{
  "n_layer": 20,
  "d_model": 256,
  "n_head": 4,
  "n_kv_head": 4,
  "head_dim": 64,
  "d_mlp": 704,
  "vocab_size": 8192,
  "activation": "swiglu",
  "norm": "rmsnorm",
  "norm_place": "pre",
  "norm_eps": 1e-05,
  "positions": "rope",
  "rope_base": 10000.0,
  "rope_fraction": 0.75,
  "qk_norm": false,
  "attn_scale": 0.125,
  "bias": "none",
  "tie_embeddings": false,
  "parallel_block": true,
  "init": "uniform",
  "init_std_qkv": 0.0348,
  "init_std_o": 0.0,
  "init_std_up": 0.0348,
  "init_std_down": 0.0,
  "optimizer": "adamw",
  "lr": 0.00225,
  "lr_mult_qkv": 0.4,
  "beta1": 0.9,
  "beta2": 0.95,
  "lr_head": 0.0116,
  "grad_clip": 1.0,
  "warmup_steps": 506,
  "schedule": "wsd",
  "decay_fraction": 0.684,
  "decay_shape": "linear",
  "final_lr_fraction": 0.0,
  "batch_tokens": 131072,
  "seq_len": 1024,
  "doc_mask": false,
  "train_tokens": 746000000,
  "steps": 5692,
  "dataset": "wikipedia_en"
}
Each number is 128 + 24 x the weight over its row's rms, rounded and kept within 0 to 255. Layers, rows and columns count from 0. Numbers have three digits each. The size before them is the row's rms in percent of the matrix's.

# v: layer 13 attention value, 256x256, rms 0.0498, rows 236-255, columns 0-63
# o: layer 13 attention output (transposed), 256x256, rms 0.109, rows 236-255, columns 0-63
# gate: layer 13 MLP gate, 704x256, rms 0.0971, rows 0-17, columns 0-63
# up: layer 13 MLP up, 704x256, rms 0.0822, rows 0-17, columns 0-63
# down: layer 13 MLP down (transposed), 704x256, rms 0.082, rows 0-16, columns 0-63
v236 092:123083112135118158132119126111147165145149085142132086133154128143132167149158122124143130176134135130163130121131135118153074107098123118164168148155110124135082133125144108143111092078151132
o236 089:138129113132172130142140105111139105138101141101138143138117098105128122109140132115127144105133116128107137094139120125149143125129144126125094181108136105124122153158121116145091133178178159
v237 098:177108126113157118145152130122151107117120134104120101147143135143142084138095150089095121146133108082126146157145137087126094107116152178102146093135081150122127130111147081142132132117187149
o237 094:099103109139147102083130170167088153136167145144147159125117142113143119142182138199110143114149104100122126134160107147118086125153109102139132124124137147136148150115113111120094136150125116
v238 083:159147119158131116144124136137114149159104148121150115112099110107172060095141119130132135147126135096164160128145112087087143131154155183156078098121118115124096195132086183151133158105119173
o238 083:114089148120147107085101144113120163148117149156160128145135139143148154161131117121131162164127138122100134146131092097094107128136082115127161086149138138150148078067151120177112109132121117
v239 091:126096141171173161125078124086143122113109134123139144115122087132123165111136172188133178102063142132131094150130108129121158147147129116116142127164148114120159135102099174084123166125159145
o239 093:119133087115097124103129107141088067158160140144124126129127161158137153101132122147112097110147149131121109131100124142116137143094140133126142117133084150087113142107149085090189116093128072
v240 090:115139156130108111110149119082090152107146137109108135131188103157117174111122156114167117094149156127110110162134167104163094111096146152153168074132100143138144123132165116130076103143154113
o240 086:133140135127140132163139072159125126087108139093140131107134147142121138114118140135089113088086099125125109112149085149147153120139164127118110174128153121102110148144127145127110111142143150
v241 085:146115102123131108099142140162111102140099139119132093132168138137158146136146099105123095125154156082165143135161083122160149119133135106087131129175096107154127074118118088117136093132113135
o241 087:105117169127135126131134136133128166136140131106114172127065110160118121162091163123085118114131085184145100117183126172123113093127129126157117106141158103162148132094135167139094148137131153
v242 086:136117126144111129153117151094122105141132093134144129144157122115103100117160113169114092126117155123123128131109154106141140150105109128141139163145135130125131109135120129141115131126102160
o242 087:122099148142080122131110081125182118143117122128134129143134161090133124130113113119143114132102159160149109091106155118114109159124127157168137151112128110153145167138128155161133190154133147
v243 092:113093099103103113119140139127148157156094147141083138128119114154133114140137100117080099156183124112173155130156123103167112114149092112128147114149140124135131125164139148147100114163157153
o243 090:152145062126130121082156138160128162088121102123138163110119127098129130137078140135154110105148116097138124173147151136095143088171124113084116118117159142131126121121147112132102118111121156
v244 090:086116154142144064131110133150146152119111141142140147160107111151148114123155097151070150107130152122120156115180116133134112126091112152101123105172145149151126124143153101169121138156122129
o244 087:172137129115113077122145121147092148132142122111133146137124087115114122123155108139161112143128068107139083146164132134137120114136088105142131117118141137144156159103143103128163111106110152
v245 094:081126127158125157113087092145084128152140100113108147113121150149104111139124089183101131179106139109165116097147126134128136125112139128132138169153122108160071134108163150115140106100152153
o245 092:082124127113124099121166137114159093138135109126142157128127109157120114134132165152148140099133085124173141136154100173128160101137164180143140157116099123140154130140121100141148143116177160
v246 089:169117157134136134101179137115175102144190080105119119136122112125131168104129088137155114149139141096086149109135130127136133121106137167151128121132115146138090117143109078172126145157121094
o246 089:159140118145137167109170093133167099163108132121113141122132126058195145164180070081106136117143134127108105086107126112125130142125094115149112136122144133138147147131116114145124138137120103
v247 092:156133138128122093117081146113151152143121167093095146089113155096110129101140169089103171122116108150112138150152139123139173152101173149159127122109098154112137158126108158125159139122149107
o247 085:097130140143168128137133119144100185151112161167106129144162112130142154122125086131149108164127154099073179125125119127124101127129126149130125087158117139111137113105175154109127139111075097
v248 091:153094120148103118114146123142145166156134151104116127133168098116108138107117125111118135170149166145128160116133110129129105100113116119131141113125099157137127127167136124134102111086134117
o248 089:130126127152192163177142170105121136080123136112154149151119133124105127105089160127112120098153115121111090123109113124125150114151133138088108112138128133140131127144137093133148155144123106
v249 089:128143118161127138119131094141096121115113099145133119108116109092107111166138118139104181159131135164129091115130119135143140133131116166128146133167157083151097132109135107149106129101149089
o249 090:130141105112134134179119125120100137065129108105149105132114130137118148121099156145178115115115150124141158155125087153130126125094160141143093095075123111130145116167164130107101135157177138
v250 088:155177152103116114119092144117161083117120116122166133116144143123109123115154172162137118126102117103120113105127133108182115117091121128134176166158106122143114183102154127115114115127145120
o250 089:121121140150134141113129101142126119135162142123118190131124100081151133121124125153162115117114091115123086081125124146141114148071124144129125159077110103073122133180108132128138148130108114
v251 097:109116159145110122111181142124127121149097110146118162125151133098171110138149157125138162096127134113139134156131112121154124080182153127091147130144123156129124092108155161162132157146150145
o251 099:144140115121116074129097062105102140119107160129120160089147125170109157144132119111143114107134113115108134117123139106107131118152112107173156106134143133097131118115132173118116108151102092
v252 087:198143123096130117163136134138157124136156126112138108128139099134132067110121109123099165124109151130123140103095133121077126085134112159147104113177125135103139126111118104130144104123120121
o252 095:105174099155105141171138147148131121114120107135119120114141132096132131171148141145100130082155154142156157127099139131135130149100147140118144145116054178135125104144140164143106194144166169
v253 092:152134124110124137115190105114121116106130083118104109123154155120180173122129086126118096128093127122144141131113153155141099112158107153098100129134134143089121133132116182167149164143127125
o253 084:157127097157108116160116141092128165135139091149143144115165133135138106143072103137138137113134097101144117091143147120141154119125149118141139143119127122130149116124130155151131102154105141
v254 093:083142151174109109129129145114140097127152149132091080113133107143172163153125123148126165132098128088130134117163118120097188140156115106130118122098162102081135134107139174099152133131123174
o254 097:107122146125112142132139123117096099129151101164184128132147146145118126153103095130158102163174156145159160138144139153122092121139127120110128100152123119143112168112148092141136068111130144
v255 088:154137122138146146151114125147134144114127095114162136115134101113154156108111108141078144120136117125185141145162150134132168138138120137142092125157135112170147085144083147104072125105129108
o255 087:102101095132090145108171114153148151157112187134110105122125139176123150156156146146117084121128125140141169138139137152128120120122102172175148119113153151132138114108140102137158159119141132
gate0 117:159180154116162153106139101124145170116166126116111139116109141147137130142101187093153135150143110095105107137136169141109099103134118131133134131133062137161114110164102156119126095119132169
up0 105:093160138122144098109106099142142111093137113133142116106110163113118176128114119163110141147120125151126143113073107162138150125150112128090128089114184165139128152121116134113146175134129102
down0 107:108163136047130098158098203174143104140122101154114085130111119188114150162112125114131122118174137157145130152157130126121095127132150170146149155147115103157124149107144148086106137167137149
gate1 112:136147153085124134141132128114093104146113143124092145132118125073121134174168155100104114124110090110117146159090115119121105152151108151088094104146158090158125120172110130123164115067126091
up1 107:157164101132146066118163157132130123110134103111112103105113116147126122112112101141128106120174140129113103092150153080100130106133106103128113119103145132113114067096115146120127111150160125
down1 105:136155145153122112143087083173104121148157129125120120108139144144094131158074131155170152120120095098131099107135103173171130113097123116165128141145133100133177134129103144164117114168125124
gate2 102:132163134124135162119108100137142112125120090085151160132150132086145136158127112094091115117125130130153113117134126111119090069080171121140116114132140167106103147130139202128148118108137149
up2 102:102142173104165161122164130140096136106116139139125085130109120116110087127128146093153115119109092165141123128126146139121108118084118149147112139165110141116116112115110127048157116147143163
down2 102:120144101149146107158113149155139151090124139137142109144143167147172159106145129112128136137141102154131127106165126144151128101110143100109122192147118107161140122170114132076124108128161149
gate3 095:164180149137132131114165132132138134128154149120124134133119150130155098121114107149129135112172135094143141153133087156145122106125134142129104096099158175111165164170135114116138150109141173
up3 100:114105128100161118120128203139129124157120132122153136128189146133086106164142114153113124164129160140133150160107105121188097154123127162124127115116056136122138075115110126119103086097140095
down3 099:126108164125158186112111111098140192119170134173145115145107136112100120161092123112133173117162118122125120129124110155112133103105162165121140117119105146136137075113125088146150125132201129
gate4 104:110121176155111147161105130140154111131093116103166146132096139091119173167148090134111079125125111104122152138077077117128157152153119101097146125088088155125129148152130165178121096082161142
up4 097:202114134127138105143151095120089132123125117124137170089123124158111110112173122165122094115147134111148087114154106111120079139101115161116100070107127154087082136119143161179113088133167157
down4 098:128140151105137138142139113083125144129154159122147155100114116158147157074138185134138093159129132123141140135097113102116134140151129088135068066128157095142118130142141128148123127102116120
gate5 095:117183195106124128131140131131102118131113147161131127123164158112134148148154161133096153120130100117121097136143118150147109125136140125080115128138138127124114104155100150161146163166134129
up5 098:156132131102145113120140132099141129120125171152130147120094134130124159129114166130094141133115139118143150117133113153185166150161095105099147135120148132089095121144099147084159197117103114
down5 100:121119120094142107145104161098122102087103171117129162126118125124097140146129114114100185131109136125140111138109151162139134135118079101133132173105123152150131141141117149097119160172102132
gate6 102:105151100128151106141165093141141147152158135119171136139090133092109101143147130134096173139126059093078099138100114137096151128140096101126099107154137175129112141126122105135131152113125125
up6 098:107153121104120136135127129141122132073158121131134107154094167160098112122166153122061154119134112104125140159095120127141156086152080115136104088116122108143147145124130141111147165150110153
down6 107:122126124122117089124121100089184145089125131154162137122106125141088116148162138120113160148116113050151137119095139128108120140141144138138128124157127081143165142168133169120149188123136133
gate7 111:100177088119153148149106104150113161116135134158148118119125147122109153118123116159153142103179116082152180180151095118109126126101091116107126086117118167125118130144155129156198123121135147
up7 092:071111109134102137141079112139119132114160150159148107126154092102139132134134148129125107153113134104137185148176139119136132127111134159095142129131139135112104132130125107135135135142109112
down7 102:109112144132175116140113157132113132090112111120138096149183097146132131085113135095106142111102119140141102141140110096119144103132107130125113113116141117099146153136108139129129124105094108
gate8 102:136117134122125120139115106164189086167133127140127128097094134100135124122149134113107147139133102088125106166112121135136130139105124159108127107111165122089089106200104158176164118142114137
up8 132:122095092156109154107150116081082153118146170106135148151107142114111111161104102171125143138136111127133134079128142099121167108126105106154107109128083149133131112085147133101123127187141143
down8 099:130124126131134128095115162103077152123109151127130098141112129118159124137108117136127117113128119150115129115132145112121116139127098099134107135124131135168136137084167120113115154111130116
gate9 105:122133145151162171119120091137167116136136137121124110139147088149104103124146107144114081093146110147131159150128119130163112172080126095093153145105120124115130123134146085088160144102174113
up9 108:088107133123156107123091106129122139174098147096118104147094106154104179148122182107155119172122119117146125112170165140141161092152169137139117160116113158097137142125108139106170147135124154
down9 109:127103086153149132160140086123141121107127129104095109123118139144169128152128114106193146162119127130154106140101148137121152151145161135104140142117146135136097159109119116090140153134120109
gate10 099:117138115109103129155140134115124133129157138118144093107117132104095126123140104136132114107127123077101145149118119161103154121153121095144114102152188155108071178147120092121102134152116130
up10 101:092119113100091163186148147131104154116128122095147110159161117129143116136131158156134165153177140104141145118111180132128187156082106099156086147115109116104121134156152105093128142124154120
down10 099:135114141106112165139092117103156120133119116161131121112127142124133130114144099112142137156123128145185125207126138176151164097118121119107121165134085099147163079129135135110138087106126104
gate11 086:186158089138138163149153107175141115165088126151125144129151107133092108167125122157132126109134127128121147156138124145100147105067138133105135131141188115143144146095132124155162162112158113
up11 095:103126194106092086136124116092126134113139132170121100097147162109138169099145147141161171112121078108124064162073118155155146128129085107142126095107116151115130150129164151162154164177102123
down11 094:161133106117165145139109133142107159164131123194139113152125130114097137127146134132138127146134123156103146153097120129147129095109136141168153132105134136135146188150140142114143086098147098
gate12 088:125140147122130122135099108137160112166150144150139156095098138118155074155109171149093154121103110161057134156098133137162118150113098107110098113132158111157079116139179099130129169141113099
up12 094:120121109185107129148159109133133167108118151100115128072146117121164116159146130115109176150129102124111105123166107141136130082132171124142192151144122090085118130126139144124102082121139106
down12 093:138090138162132124140153113107085123107179137173174130150131076135122156133145122153138139096117118125156139121082112100112137144157145172151132175122116117149122112126089145115129159136108096
gate13 104:113177131115157147103147119135157127144142106145156183107151068107062140157134144147122106134144148115098143161119117146146150140137127135107096163148163122118135141158120114150109122117094134
up13 100:142115133137154169064137137126140117113087129128110139126130136110141136113092078126124099122127086136112174174101098114169124121122121113121128109116110103116123148084096156123124104166172126
down13 101:135114096160135142140116142097137145216103145140164134128140138204148117109113148134121137086135134164120164138118153137160122145126111141188152126153136109104139128131104108120150105142138107
gate14 103:151152136127128114105135145136145138095130139171120139151137123101110110168119141117135150144137083119158121152150136128119081131121118182140140136088136138115142150191155154093089156102140137
up14 103:046075180093129138095106175163157116163095111146134149157132117089126125142062130091131149125132127143119091129123109138159110128116181124122121116076115154096166127135145094139137117112135144
down14 102:118139145153133110122114120117083110143149114099140138114122134141101135128136149132170137112139142109087135156104135112143133101125125102112153087131129148117107143105116093127109084101102153
gate15 096:152181096113110116117121074105135100140130163121147155102168104139152112158099123096090132149152132104130139133112107122088142123156110115114118169109117114121062124135118141129120131124140154
up15 101:151118142104142112115124110139132127150188133104115061142141106108137123120124142100119115138082160128103103156138135155128141124144075120154112117093154125107129128145120139147149167094136189
down15 101:136158129145166124144106148117142079093122156088147158108126094113150140114127175084158137128107129166113138129173133126145167130150118151121159114146144158142141162134142148137127151169189106
gate16 093:145185152152117103151133071121151146135121084180119126096128121089140117103139133122093126109104114121099068138089157170125107156170139100160161130123132119157125115158104135145147167156122119
up16 094:110176151108145153162140131164151114101118147139149128124196107128112129144144107128095144102119135101164147111127127109112130124097160110088098110139157122107129130179148122137156104167142138
down16 099:125129102102120093146156067134183106130137136106097119131144126115154119142134150104077103112182140155134136121136138153106080130124093062180122183138099143176123130125127146100135110181131131
gate17 098:111131121083146169115113097138123111147139135119112125123077118130095109138107103146119107138155101102121141114095137096155145129156110166150126130159142181128140171162150156140107136076149123
up17 097:146150130108123136132123134105164165119132122148126151138143162123136150135117121083122160153183121162145129137138131117072124119137168149114135131112138137098126135110109120159163128158117139